Part of a small language model's weights: 9 layers, embeddings untied during training.
Each number is 500 + 50 x the weight over the matrix's rms, rounded and kept within 0 to 999. Layers, rows and columns count from 0. Numbers have three digits each.

# layer 3 attention key, 320x320, rms 0.0979, rows 54-95, columns 0-79
447533486534516525579496511638487469607435437624688583444499598491495615480480508514464401467501515549495537481537453381460477529478583575442463551432510515454491456568446454499501460537558643566548476495504352471576494540458482455350553587
430480489458482437493447592540571523574448411481481636438590391536481462455448461583568514315553448514490429558573488440510465437444449567572650504541518512548500426437551511438585440492532555469487496528500498523615420400486482428393552521
552538414522554505566408548476414473460574556502492578492534488552497469508580470578436529513530443476471500469475557467535413550566539469572571538506464457622513548443561351537423441507554492546632591448490418468477420477682444547499495441
492479477482483447533517526499535464577537523535466386443546633553538483551437597486425422549481520451488576524502604525554461422553429530505397391492482351495563415485498611606528632596438429495417403488491420456451508448498453450482477532
458487565503537465495434458747447480573513501537449431488525600614497446482577369473532443438526487565379529563502483435625504478549488512495406534603485477465595438492470441416423554524479348466608516578562461534510677475436470518456487519
505529497376531676573235365623479503399432522556408511503546399475496630471569482481564664501489453498402462382464404547532594579472476534379491547538525623406561506562509365596488539545634502539443558490488506501420529526511526439386396506
490606478631532509355566570349392461484500419386459530462587550522477461600508450480505410521551451488561504531438543413552534608488508541425568514409491477519551523580429450449476477471609564487584505455491415528603531500527409452437338473
537503454497465388423538476477542605528467457525531661516447560413506516322393438484443588634607427546442513387371640424394466514554560414607396431510464495501399458556513438489458628610601537464486596558616622453508460525506581517482566527
491518430498551523403483570606614588433530428481573471541505469391520499492488479433456478538467634522563537564464496541481495419566520508489463459487509592520467610510564492460369448452473409472512506568528352523515483529464614503520607585
455463546471434510553532512578452484397572399465387487395554668376508397591440590493571695552535400479494526590596429481585493438484481494481488577534483550583486567539558539503441492521551628479484401464389504559514407540481575516475507655
501501500500500500500500499500499501500501500500499502500499501499501500500500498499499500501499499501500500500500500499500499501499499501500499501501500500499499500500499500500501500500499499500502500501500500500499499501500499499501500499
500501500500499501500501500499499500499501500499500500501499500500500500501500499500499500500499500499501500499500499499501500500498498500500501500501500501500499499500500499500501500500500501502500500500499501500500500500501500500500500500
498499500500500500499500501501500500500502501501499499501500499499499500500499500500500499501499501499502500500500500500501502500499500501499500500500500500502500500501499498500501500501500499499501500499500500500499501502500502500501500501
500500500500500501500499500500500500500501501501501499499500502500500500500501501499499502499500501501501500500498500500500500501500499499501501501500499500501499500499500500499499500501500499500500501500499501500500501499501502500501499499
507505521507489505502499491494480503493523513491509514505495492491516491493498516495495497489506480513504493509502505493490484517490503500501515504491491486488488504506502501489504494487485502518476502505483494500491504490502500490519505495
491499498508499502510501511515492495491491496494492517495488506492507501501495496507496499488498494511511489488507512512507494508488508503499504513506500497505496509503498500488489502503482501512490511496494511495494510507508486499492490499
530470512483476486475496492458478516514544504488527473505518477481508466476511531468520498526513496488483523545473473473484488500511506484493520484460513472473480487507521497511521483497521515492497481515495471506496485467491512487540519499
494505509516488514517512516524487488471504491488485528505480509491519506500501506510504499469495472532521474488503527527492489527482512504489519507496489479491511527512488510482485497489465505514473514496479515489489518507522487490507485489
517452519498471483497508505478475509507576507467524487505505480454513473482512554458503477537526504528482539556475465462470479521496493467502508489427518467458482490513525509498535469487500510513454467508494489519497489447517497458547523522
499509489481502518498518507531486506492458466494498503501467533469503519500518510513527503481507491506513465510481512540516514513494511531479514526523479491500528509512479531489488507512510502453524545499486495451505515503497489525502511473
566488503491511564433472516480523529513517504491559439519508469483475473489534521509534475522535487476519495546432499483492482535485552499454563458485528487473490469481500512498459514538508586417548456530499429491552466427451538536533510531
499504431476478489465538535521501512548460466528447491556483563511552504531514545488496509501450451454498448528499485495520502490516497502462510499526491488518476540516482509473549529520509524466528497502507487553491469536532515558477485472
443504473533425494504490491565468422511506450432449465501490579477566560512465520487481467504481483480537446525486512499438502500480495459535440484526516425503479520495539582465576491532453524496549508485449496519480483502506465443553491472
468538477499524534533519477532521551476486407496538511565489483489533542542469503486494499478501435508514567466509482561475522513532538565599481533501506483483512516513541539501462508573481445487470553537415536490524521493503538465506519461
498496487520540501404511514488492526564520485511512539479495474506558560494552514478492549483444500505540448547455492521529503507482473436460510504559453505555457492505429481522470489569522474538571514467526430489485463483560477529529505499
470543473523538521515484454498448537513484540562499555510570436521491447507459477508484492554527532555459463506561498429569501510477547432492481451533511471511595495428540488472484523591508443528561423528474528557493517522506492494540480520
494412487494394474447487386506553491525470497499459552629492546429493553487213507497510468589640448446453398378403512463498507550519374461448523564434462494569565489428462416423457595546447451482530482590467438452565475385520456560485433511
491562507499559471574493535475598529592481523420549497483517534538458435576613520585626540386459495401335537451500468572485557480479466570526619505491431450385464589400488519439618609637597411506532516539518504582531537403503616515542485531
554490553501464499547471606547595568359507645644452547499495392449478438541446516549464504518428596540410539606365440497463384461601545398667565477477505513475397540446365424494430495538549346533450404448569392516691566629492526557643708516
451458672610480474506413505443583458489484532382482479673555449524471425576622609464360660454502539555643509487501596420555545481543470527470536537590442467552430546481395750477551551595452548457515442517549497516471583495546446353469579434
374529491500481404494535581538493484362628457415341529475446420472530492555519497590450470572432438541457510668533423610654488519494554473374517471519549459399431547519477479486550419541522466536558618486562376517466395566486508507526403571
400474488597567492441565524476616384475500496496468555399454525481521399431551496471594584524500544577456477410513376498514420391331591483564519542454490455602477512541535463487549557480582581495459524413479550453574392460576525533414389525
450472608622560616525507574311566530536587505505402432490416365564471515454582589446350516681566461429525564419432519558507498516475645415402544572431463434472505604459537558527609540483527446539523519457499534535555659434507529552527521431
531551554416404698542543551476349465429509434626498610594549573399491465425586540503381459507460507486493439519471532443514423330333471506606476584482563590456573427487512605488497549473438522358541519530555464494442427521493604584531409601
491574489386472603527481464454521610605439529619559433463609550564506530602623530542473438401455530492631464404500549613531580389571589522509483536452483477480456487607465523459433535485454516501531479493568483466500439528523472622510434449
409506364463471440481428530489602503457440560428501524475452497491562648519508436379407592620428523570518406438567450507473534551510425464461442428483433554458448492575571512506440473513640388478501476538473386425642516512467392479391446600
518472518535477605477613587533638508564612506512551487434570472521535415548470427411337396450420497532548387463477505572463526414579529355610534392544460435423494551531627519544489571604565505530468521430431498481573585454567441487372447433
402578435520488485366514471517422531448514479485507538570623586469493439539551504491389377461411544589510497564468536466507586557405521449612566645523483490613463593484409413405578493496493525566603583630568576530439552502599440520565536373
642429488508577492628468401466554489476574478437429392449457409530526499526576596392400568514570514477511545505507590516527536377433541565521363567574608495583459542523381607499504590414625436578428515519533537533579389512428490533502548432
494484411525495475509474448472355507487512592383524426708444468507530531494425427619443508520475631419620466514395477481454501295472552525593376430495587524572566520453512537476628540511529533460542603474488516506454430443593387604382529464
526514624503578546505538580379489473578547557467424474681555482535469515504395474411501386679458463543510416463560480480509519525548598490562419519510516546484487451626508486459451492438498660589563540467479434558581631455658502585518517424
465522598506576539522464523474542399504524553588528469447503535570517441558487420453395499653622479439449471415402489530573513563489600492512402464525430448548514476589467499616562490566445463423494560497559397496547492564569367538439461451
# layer 3 attention query, 320x320, rms 0.0968, rows 55-95, columns 0-79
420480490459482436500454593538585518561461420479488626442593389530475461451442467575572519308546440505493434569574479441510472448432457562562649502550517498549498432434553514434587440486531559476488484520491499510609426400481485424404542520
549541441529558498563406546480417478467579555510486567493527484551494458515585479567442520505545455485472514462471562468544416537568534483579571533511478450617492545449574350538429434498551493535644583457480435458467411477681457550487476439
492486478494484456545520524492540471574538525529457393446547647557539490542430589478412423538485506452489568524511615521568465428556425530512382388476477336498549424489504619604520634592446426502395407484498422466432513455516436441484478548
464489560500541459488445459737435471560511500542461448481519593608498445475582367478529443443522480557381535564503478442622506485550492506483409540595481481468600442498481450407426555530463346478605518583563456528510677472439470520456497521
500525494376530671574227361610485503399421530563413516500547391472498631464556469474569661496486452495406465388462410541537582579464475531372497550539525617410559512556506371586480546550636508542450568492479518493416527533521541447387399512
489589489630522518365568570354395446488490424395456529443587541542490470590526453478505400514543449490562498528435556410549532598485502547426566517414498480524554514578425442435475480473617546497586504461492419532606537501530416454438337478
541508438488463382421540486481542597523476453531529659521450546421507514326402442479447585620608434546439516395367627427396468515555559410604390436507461493498395456570501448494456634611610546455494590562609622437506460515509589517477565527
488510442496549526414479565607615588440538431483577465535507471383519501487485484438446478539469642513560550562462501547488499421570528516492473468485496587521453616512568496459375453451477401477515502568511354529520485517461609506525622579
451459556465431500554534519584456480395575400472384489398552659371514420587442591498579690550546388466500524582598423469592491436476473491492491579543488554596488566524553544508427488532535624470478401474400504555502414542477584512473509651
499499500500501499500500500501500499500499499500499500500500500501500501501499501501500500501499499499500499501500500501501501500500500500501500500499500501500499502500500500500500499499500500500501500500500501500500500500500500500500499500
500501500500500499501502500500501500499499501499499499500501500500500500500500501500500500501501499501499499500500500500500501500500500500500500500500500500500500501500501501501500499499500499500500500499500500500501500500499500501499500500
500501501500499500499500500500500500499500501500501499501501501499501499499500500501500500499501499500498499501498503500499500499500500500500500500500499499499501499500499501499501501499501501500500500500500499500500501500499499499500500500
501500499500502498500499502501501500500500500500500500500500501498500501497497499500500501500500500501499500500500500500499501501500501501501499500500501499499500502500501502500501500501501500499499499500500500500499500500499499500501501501
510495485525500474500490503532535489482478492520506519488514487492508542458490491509509497510500514520485476519518500524507524502496499484523490526513519500513498509501538524505522500518510497502526493508497518490472513493494482504502485494
498493488494500485503497505498509493503500500491508504487491490494506504483487497496505498500491502501488494507486499509509505503509511514485503493511493505502504494498497503500490507496501496492517490502499504511499496512517489535493498499
516503546515512533483499485482460492493494506525494457527524522503481465521521512497516512525510515516521530494535490471498490499487489470486490509465492492491502496504525507515520486509508490529479511501497495476510514483454529428510482503
510499490544499471495490503545541480487459484533518522490516478498499557460496486519507488510505512521495472533525473518492527503488492487524484537517524500509493520493531535500532498531521515497526494530491521497453518478497475509502490493
539525546509521489474479475498441487476479508526471446509516518504504457490522500470546507521544539571518536497547520504525523516467505454475528547465505462482497498517567527539517498522505516532491505513514543416502522516431505437500449470
488470520510511509482504481516501506491509488497523522520537486489487518482503524532494517507483487495504483513525493501490482488505511500498481498477500488485521515496503524491542476504497497518519499506497457502483495464492498463490493491
478493495463496534469485458493484536482551465455479505518510524497513511518538496511463522458465483466526490523494556502493472521492559492538497465479496473447501522490476520494546491479463497538520519485478456517537478456514478495501508482
502474480481497516511528521444450506497524508492483541558498544464416486526518559493479480468497472461478524472484499482512453485543453545422525462490496487517507491554478462470503498509492476545439487489495502513467498562509539512485522473
515510462512457544504457484490485440522535525457511412538483493456422508520494534485501481493556483496550516486481565484495517514491487541504517488501540468460529463484505497509453473546482531521486469496445492501533499561495544458548502485
520562508483525536494493521533502493512530473482525491517504463500513555496497522497496497516519459512499510487486520538521540504538479569501531491503549478480508527507540512489457512585493519482446569503506519495509456534526554458510489486
545500514500541497507495572479500506558500526511546520507492476509502509507493549466519504502523468518524501497481506495527503514469503489455525500478474517470539480505454506535454450556470476566493513510526470466492489478482494463550511470
464499492503502521466510404505503510527491442560480548447529482525560507466502453504484510518490486538460469470573516499548498509461552432532451476537497489507567521424527508454521539532532472515579469505490509552483505510468464543545508508
490420487491418464448487378512551487514486494489451553615502523425494545484223479503500479572647447452447378384403503454496511549507369454443518563423481491572542485426463428432473595542443467496554475589462449453561481387523438543484426506
488555518513563477577498532470604530602485535437560497481522544548457436571606510582624552382455502394322535448507467555489558491474472574524621499489432470386463586411498528435616598628589400521539531545517510591521530385516604515547479552
555489537495473493531497615555589565367529637651445550490489389447494447532455516547470503526447590520425534591389457506478387463594549387641576483479499504471393536460361419499441494530533360548475400444561403508690572649488533568636712504
460466652631482482486421503458596453490482537361483469662562445511475423571614606484366657452506540556639506489498610430554553480553475539473538524587438489546447534485381725472551566590446521468519453524537484513466586512545456357476569441
386533497508497417484521573551490482368600467422335538473450423470532496563506491610462475563434454552466518664521439615645476525503563484380535475510546455395445552517465488482550425541528472527553617489564387520468400557499531497535408567
406477480602544497440581532471611401463498506484492552410462519480520416443539502465597586512498532576467491407495389508512431397346585473558504541455490461626494508545529478484541553489574568477448520411481547454572376462586525545422407520
454490602604556595515495589318563534539573498500411453480422369557478519430586599468369535670553468423538554411429517563513487522487645414405553571438462450460520586455533563549591531485525448538525515459504532534548664441506535563526523434
518548558429399671539548535480353460420507426607497597620534562391463463430564534485398459490461513500472456524460530434525418340346477505604464606463579583443545443477505615486511539464430519380533493528548468501441435515484623567516422595
479548489395471606519488473453535620607437495620557426494592568549485537594626536527472436417443523493638487407492536606529586382581595534517492526447484447468445474607450509459427529467453505489515468500562480468498447517514487620497463443
412512369466459433477430528487587517459436569443513527479467476486551642508497440376422610613412523578500401434570431519477528568512438465452446423475435556454448507582555514499431459511621402481488466536478374426623513504443408470405468604
524480516555468600469609580538624513562608516518558497434573463534530424544463430412360403453415477540545398479477503576448533436593555349592530399532452445425478549524636535530491569607568499533464514439438497495571592449554425468368453451
418582449531488476385508471515414539448498506490520557563631601473484434538542508500388377453401543613502493573466525461494601553418518451596566645531490496609466590498405433413583498498497512558597574640578576538441536491592444506596529389
644436481502576481633473380476551480485579483436435403438456421521524509522572588404399579502552501483527518521520600510513559380418532569533367571584606505563474541539373608510506576422620427581442523522544540531574390505422479529499536431
492473417516507459524479435469360504487526600381525423693441462499508529488422418622459521504495655430602472508409480491456507307473557533583389448495592512575552526444521558488652519522527553473535603467477522508453451431594376589389525459
546506605505563547512540585401480482578545565448443471686548491524491523522395489426504393688458460539511419463558490492504542521540590499567428522515492552485495453617517484481431500428499663580539530457473414542567628466641495599531518417
467521614516570516518461524457544415495524541583525472461494534561503460552489417455406487630628471445428471427392494524564512563503603497520381467512430445552509492575469502607571481570439465428495558500566409505541495564568370525446476456
# layer 3 attention value, 320x320, rms 0.102, rows 32-76, columns 0-79
470440481554462560466568555478541466558448483560402548486480507464547513509535486489476558481487546566533530471537566476492486523511433423536512555549529487456423516504490518564534512449609447528476438482474444500495514557489574539484497466
613534552558479502524556572490497554511562600552516548471541534489496560521574484465408482443500503499565460384523490483493537596458515585482524549478454496487514479494525383489539498433470508524581565588511495558503456522561451457566456517
571458466480532388480524489509522610406537531539509508527529477492480573515488496571531526408480505533589505528496450518456480577471474436484469519478478520539612528482497545421517505497471530488552535520524452518530529533536463486527561440
613493518565413497536488547514499519516467471481481461543568509455515634554565500488480501497439505466490486459489474557516449525535450424505593456513494527505474534422518442537545538466426499444481547338422489447477557526510550459555542518
492459614491565486491560497560556462526489506482461399492456592553520420497542469525543512552534504409471440472471445539484534540496522476490450510528576495555454550617555417527482485555451523510525548492515480475509447501518488535470527546
539436502495475469477449458551533478470501408430536477453492532444459514499537493348557460491479571510531510472452543548465527558449458472477470574509516532531478476422477591542549498473519465522452509498619637569595524423509477523488540471
530499459520591509513492580444494494470576558415484461473455435538503436541486506512500488556522486517533503561471584470506438442495538537547538551510418442474488447509441513567496500523522446564565472439437522465504442449499502477524469471
498518493474576474400396374505483537546465531544429568542551547449488498518462462507568616490477439481471441560475515498519529634536524486470560568539518501537447579523528417514486438483538483439489553470398456550488469491561531430493442493
500446569545560426522463538476473514568534508490448507543470430494525503578513539519509517497449550520461442500468463516493511477548392550499520495491495429498554475458540561468472413513451510498529515595551424521519518569453536490602547478
421493431466500480433501490551531527444497507479529464462451520533472621494473545464516568549441443579480537515487554488523455513499464499449512485531472502459392545584426544478581500461512454543473591381468547426451550551551538477450444457
585492465499523442478555492486484464555522418533506526454607471492449547567568454450467552425561488476476461468579507453458581509455511485505422562517546484544525464489538584529506455436435490449460504419464461574477437529532482462527532548
532509530519512434519571576549605575441498507408514498459583445556520503490517527503376522567485460508558510521585541458480502533564568405555534469546468532515444442507545411432554433453458503441538454553435466543447452469489570439539447445
554426567471487609449428452488503470525515508496529523452409558503544464448442503572471515533599530463452528405484562516516523476505506472569483574516528497418540469498498540499513533516476532517503576586475457533504554472524532540362572555
434472538455558486428518544466424407435545494544513579525452485542471419443479599485478423546495528475438468503496493584462460492480466484497511528530499472448583425468467436530544447492443388540464530435441576511490534533490568476544560450
503496457501504559604520489461550446507476451502562527448531441454461477531511485499518526470498516510473507483480559496531521485571450522534541471544466481522565542498525453557555589510477562470558481488429514503429522454491490484532507422
455451365473443462453427391450563501517485532526545526550466541496531601498467480503489463408428467444601535442514456478494518428520553539525421538519427451470476520485501464479609480444492465485468501518519466441573517467561449549500490441
487483538520508444450518453476519559569436467519466502497583425540560575566405453504497473437458474522512485463537454567476494570414487389580538475543492498503488506409514461492480515572593508507473460530514482454453515596413486433486464485
488470522500439477478536526496550382552552462491581546470524476523540457485414474516512515581490489518477446496456446474399492579516560540407519523483434520497493571507526472466546514511482522492526553478532488491468564481506480499547474473
451488571481430469468423537496546527490460429456470430487543474531425512513552557477571565573482559552549457448485534542477532509568480436481468515522542512492463523528597492593395485517483484566415498563575415441515451594440415515502417465
483448549456456564516511505503497463499457587478435473529502548457460545507463507503513464437534434442493471462448497493544508510565469593576409506492444410491475457487450527499473604505521544437506473496553497448558514516597467426500441462
510541529510438555479583480509486520479459538493493451442522437582513530519548535490516387452508532496589395587557470480452563555477515467476583520453438527500413515495516527543499486458422493467445413535507402533495497586494491500508541439
442551528537468494514468504608529441525441577478453502518527467493533504411504441436569600427526507514547562560497555612473436528528473481499484474530512515440506442492538513473536499574467554526554497452579502585482499394566540407459455518
543514466519443418510532515508420553553544592457511574510536496512502499455509527469547468502527586421429546495541489458522477472498527547540467500491534533461402529475463476471495488448550505629465438495433493499450482581464547506593452544
522480510550513487524470432512549512572459553425507490432409480595456460477511536431518460443463450462556467442546402535487528515501546439540449453493491553446427520440494410508410454574547428491576468454417469490514578493445503598472558516
506507529513435462538552569415449559544543541635469555502462506449477519518400484514438519517509550474526570468530533509486432565548538515539430467465455551472549428535423369522563504550407477508403477442576486534381555533592516494446478444
526457471507515522490486573453518523522520466555499454431524457486539459454606399500492525485503499461495465509481573574452586518440512601502455482506494427460513476448550571476450400510464490577518476455561498504552561523501521558537551485
565468483601611482501375502523435525438451562488572518498479538542494474491535469564504450405479591449454477532512476520550570461518468466515543444474523580494447521565571532478436474500556537483463562534414515484472542549541550508512505509
608435451479525521419557524526508560545476472529569479522499459480491482494500383406531501573520487516548563555500434561536466536513548512512417525529472511484554551472582565427505514459455538508520422498515440535495517515508534582469488511
395483510525571601446561483514517527540455532471533546355459520508460544470539457433473539503513531547480537590529478466496477454418523476595592460506563441530599477590445560500508484484526500484410454569379469457515452523460489517447605504
465442411556498459508578506518459549503434467430502515520449549395481444520474533542502533528481494483506530564444487532424434529476463534495557593466522429514515527571426463463432506512479469521572447604536482477599561429487560469541549543
454535507520487531496457409522491582533542498448520489541504471442532488518484542460534561428528524432495403536482551389541517571477512538550435514490500469469421526438465499542494492475460488448512498476487580525508546603453469494433422510
541479524416545518502577486505513572606459487503504517468523545413458548489490583496463476465492455573519585506522478471474572499481455496514477518498523526507541509540503532520524513434491482507527556525545545542370493502512510589480544597
469433557451492482512525466503517438598430399464459503575450495443517463540414535594514608478485462500452405583464490432491517453514543412471546471482501510442522489494551378508426525596466469470505495481567474419426418493636482533594441536
402446491462487484537628500466512532520508494573659525581608417525511571543525440563513559530537583351437469517507459541484541492542454505393482461516594468540482613452517514525490544439570568480453541569555499487534504466545481494553540418
555438504470481406509435455537441531483527492465502604467527422513544532451507605530489449466472479495567519540620527378544474445388400527466462486457452487550461526414503481504576444467477488414564500507487508497534526484425531461472555514
583512562596395378451497547485497457557584383543564461543566445455485491530571474522488520537529535544468432507534477457539555522551506571465628508505555566456373470478525521558562488562536513577471495495466496519598428435577471474425535487
475499369484515494491532532519512477566611614523520406541507450524479570555425458380586440389532458530451523467543476468430460513521529450426403448546517565467588606454547505438544487499406514409531528462434459489490590495544431479450484503
416465407461560490497499492574538417433510540396369584583565533501504428430424589464550442490521433584589545508521426494491601492430489421517592534511466473525518530571528410530448485484497541543483502481583508551519467481604440540540637539
542479479495527466535552585585516551458512496570480408442466430480464467471591431399560464612492442431491532488455465471488401499505480503520521517527500527431501470525524443475378325512577436550468475513505429490478575529549484529586454413
484423462576443549400414478445476455467473470513566441578505463465493463452490458412457442511502474448554607503467512531583501455563512560520476455506486559546466489411468591537468531497426495477495445493416469479482508528490581534547507444
540538392501488529521489524511463446506509452410562515534501532536507467516568552563469502413475432485529550448530439437546513427539597548540536482511492522500513496441463581468461500479518572531531472443533591466502522512481483487489554533
471592543468566519540537469553454437432482499564509479442498492518484548449397409384505569400405612506477440520517444457490518503507526529423556524495464412505430647560450536523383497462624454578515636480544523430465495462446427440510511495
513549604514488574543494395604541376514417490508586596530573546452541542539446542500495546562539549566527524557435510463557511456395559603510532552515415555471535456466523526520525468568469531501521461530551482537377456471487522542408393589
472556452456418451529437532519522486582491563588502497458447466445508503409425519556486454593487500531559577423479573439394481515536511581559585598549421426485555434564443604544535542534406532488493396457471463510565423483548456429463486532
436493426394471451456507511496488514360550566507567504476505395499491442528401449504584531533485528580482489557413402424530458383523423498395444455489539555425519585485544573465480552462505529534511474465562453421591586524513472493451410567
# layer 3 attention output (transposed), 320x320, rms 0.0948, rows 32-76, columns 0-79
469492545582443585478565516431543545576455457510478501498558594434482508478477461424420520534490512480502516478496490482506490472532534450524519538561545448511439481464515506590572504441566471519504409461460520479505480523500561469497490557
570508496599504513484526641516520539503524539569491493514611540498507492537534447421443507485445553516540457446484531451505517563515508516436435487439414504506530491508494426424548485526507526498541559590470531469464453495553453421511499505
561517488492462397557553512482581636422465518495490496478529509476527560493473516546564566448463505506518483472493515503443532559481469445478435508505455509526574494443421517435461472552473526518551573455522504580534538488566491516483531453
568449499592420546519533505551485526485478538468499520476504436482606567530565492480443567497436539460556455406560477518567472511501481485495574435485484540505504548440513411568579521521479474447440548366437474456482486487534494449555564504
513494530532536460514479496629526506534512464513499465530384590459503478489504481509506530485502497484494481519431458460487480497488514475427494442479628470525528565531587471590540513486474513588511472534517472457582492473529434515485533538
540472513468495532506482485490496480497537464457553501462522465475554505531534494431506495517559533456526531487525531520455508482474440542552475512468462529504552506471517482455489485524523466529449521471514560485548514496509557482442471447
523508513538516539532501538476510490522569631480471434501458490530520437510503505474464514501523522473532549535497487551451424423468531583540539482498478499522525460532485486483520524544524492565497479507451507403561454493517491489489519484
423585538498547467436365490522451508531512490500488554570532561431537511524422531538466587492428467510504368518517509538543476533561460537477537463559533476492446553502513410475504440487479570440426541511427479519480470533518498474536518441
503480568576530455515477591477428506541474533495465488461530460482537472541503509497489503489461548506414514545508432491506489490489403497536543496507449472543519466471516574524546435525426492511519563539513481539484477545500567516576559465
481475489433515529505509476598583536438486569453631459425473544503378609493437509464522569525423453550521559523484515466517528498528428414493468556544465483457462488540429557478527487431425488578467568415436537483443494511476532488559495483
564558536506509459517537532491496492501530511490550509498558460418417484530485505544398518452621525492517482509595556508565583489412470515535376461542570555481516517486512531419487514529459526528446512470514414468489451500464464459539530455
513492519490535409512594579548622542457499477441480482468545399524512512388491594500422549569525532471576500556588429472521520461540570448514521462585505532499406409555508423511528442451494516485536430555466533544482507458454533493549442471
500460528516471567453361549492555466535511471506494459528433512470602465476466490567556536560623493458435452445431536447491462448554514490561427557510556506419557499516504545529451516516462533450570551621514430520557542466563549453373533565
432492522413546493528565591470438474442519512562501528547431476519555437462487565523485441497454492466485528506470530519511436510482501508480518508542581515466517404415479455625492438412427422547479501457467448459475505484488548586454519467
467463507450506529587488521451508515479458470528541555455548472505525482556487441514473547481521508478507480438537557531456518487500481559520489518556458529525534526474503480616503551550476471482534588484490497526432466479454515486518530457
423464466515484502439460384445548541478418451561513470502535469534524480499497485453494475462531467455447489421538415526532481497516483491522467435520484503542467479428551461525603511411495441485425448509560513434602497486532539491520496491
478524518412433507439443526484499521573493522535449493425518462615544613489506463427503505449531534451531465443517410485486460495408474423556537474558473499535481477502488477499416486531544522520518503591549501510450512618514484491501518490
472457515485478469507501550523476436514554477512559443484536525479481491538472430494533517569438515505464484482490423512435478466558518466465455508499436472459527482472482504451507508486472510522483535481548515465463534457465514460519531455
485472531546439460458413518451555526433493562461516427475473484489546494560561475505503541604485547524566534453509612488457465541562482474370550529552436532498417528537602509456352466502462453597437443570506515426491464546471442525454451415
490447496418502607488487494487420488462438525472467492480525524489437512501496564501529537477449462501544493460442553412562484542587423531576413478517549452482439483477426565506473523554549555440531499504514459487504538483511410522497454400
509522517597462472428523428477517587438475549508511507470491433562433462479535528460526460471488523550538443555497457497403496591528509510519558498466450508470466596450517515492438500486404488446460381534479454496468461497495517481498509479
542574586491514490504493402598544468585430547491544457485537525511502433431608425448527571439555526534453607563470540581568396569558555539597549469484527438428462462467521509474493488590483494565553457470626579526453517433522571416464534485
460489471519387446477576530481468496585504495475509594543528489466461486497531496445603516536486579450459463483495409496516450483533494514508430500473580542495389480461547505493548487480531483586462470502460474493474472595418431456588484509
446466523534535496518477433471548564553520515390480406506416531586506441469519522466449424438449464465509525462499495545537506502476527470498572405488508581477434539502485478466424481630510457512514454456472430511539559517444507556519457512
516474525514438485568545580469517470583557491577499549563433434477519452510477527511484494526469551494565549505508461454493435558594551527534407408447528530550550456526372453420509426511384528559472464465600470509413492555592540462442473463
516493526501514450585492567498488524517541476546541516443493424524539420536600410462484525546483478430475480487515518536519562464469510595477478505531519465501522444501504552476453425499500491588499457472542454476566525482474492514514562471
555549440538544515449369504521501465472425502565529446486475547535491492512495476527499485486486618478451480507506490519572596441563445492533493487465554599476458518484481518560441470530556526502495533570440565437487584524463546569477482497
516498461523528484410595516491486531547461452592525530491460510565613534542519447461509524534553432479553526479532463568542479533457557576512475513509515554463466534533539575532512497463435486499544440459518460523494539558551532545452473518
480471583524599604472518511503485534575468525462478575386427501501493499478571420508511503536555534519480574598592447518468422528499523491533532457524531516536547499547503556394482486436545489457450508542422526425558460480466469505414530520
431457423519548442469574499460449546451549463381462492538451541457460408538512516485491508620480538476515434563522562550483470508462425570511507547444478442526507455579411487437491556466475490534558465569500492522580529478451531545499482574
519462456539554498475419416540484626546567479481470494589456516459467486491496461466548491511466544457509386551537512426508553568482608509573470539486523474499422510403475491584489545455473544428512535525473544486512499598492444453523369513
560499534448517488515517509519500490590490533493483525452540616499543432527460527486467539552441469586461509428536543473466510504524490535543443520485528550535520491437519480481510486449568445532455577497498516492487518541446500489478517521
393390546481499513523530499488529481619375374506462496528506455469542463501395584591546604498566510490437403569446410458485502435466476429455521456444545511469514496516509415541438482589486463476524553491620489433428432467620499563538479495
428499489462423494519571507450497512499482493575635521588589439474466573573523421539515599493544575379429424457463455540495540498573415469440493460529588475441510598383549512546512540479559547451451527537570426440551552486501509461577574435
535456470423512437494429471521456545518457483462482556423499438482504584439500587525514466450497461510492542565595486434521500462419399533465424477411402471531469557401520440522565435488516507455516482531489561511542563457448490455483563524
567504525564370457445512510465426514541584456523546465558548443427506492537542457479437511516553504566549448496554514456499544501522524595493599473538569488439396469489527535512542480590572516551447488475512473525534443468539505501369486462
504482432545476470438501518471530514525601612497532397526544473506471545490447459366562462444572457512453501399562564518438428532465500444443416446502503538482576639417514541418517486557416489408502547453454453492478653499529431446451483507
399464491483538509486488436564505441480519571367394556586505518490500421487432566469550423459551403570545586512539446520506559509394489458493553485509490455507566550543494412487440503415431570558466507478630520506495432517630462530517616512
532453481547562487503544556547503523509471493592520448492486419486543448549593471391520473545461454443513479488488480519473425481567470582501534483515551514451408443497541457469414350488509458568432459465505429471461559516500505565517446415
447425490491438541409462475461417458463466443497553467602520430434486520480505485421479420507526446448553558503497486533586535472519477560491530519515466564528499463439493574541475568425414519500518447495433453528517519544447575537521443514
500523392480478536487506447532454523499508506427545509515535527517457495470551523522448513459494505474501510482529465436525541449511559546556527522491480538488550506500487577566479491526506565483493528468465577487449500473500452514510529545
471518469468536516536519458533447414437439505532504500396492500538381542525434358424521557422399597492507462525522476414454490530483549473390535578484511430602383607506489580526355497411603401548500597525553549479499477442431414460541525523
474506592467487556531518404603520400548455484509597573589596577447496501533466541499492509541462526557503507513482466481580498446405571574533545517507474569495557500465543540507500425560463520493509492551531507495367447451496520475413388519
463595458488444475512501530471538478601509558580487531508458430476505521389443511529492487592542526528522585441537558432443481530511537576574545522552424454456562539566465570486549584533440540519479365484481474475532410465561464457461479542
437494426433465396515488511465514484343543520483510461484491441468452530498400429511566475520460555608414510547425400462571499383534425425463402495571551593422527475517490588516508566436503490510538518491608506438563590481528484472489418548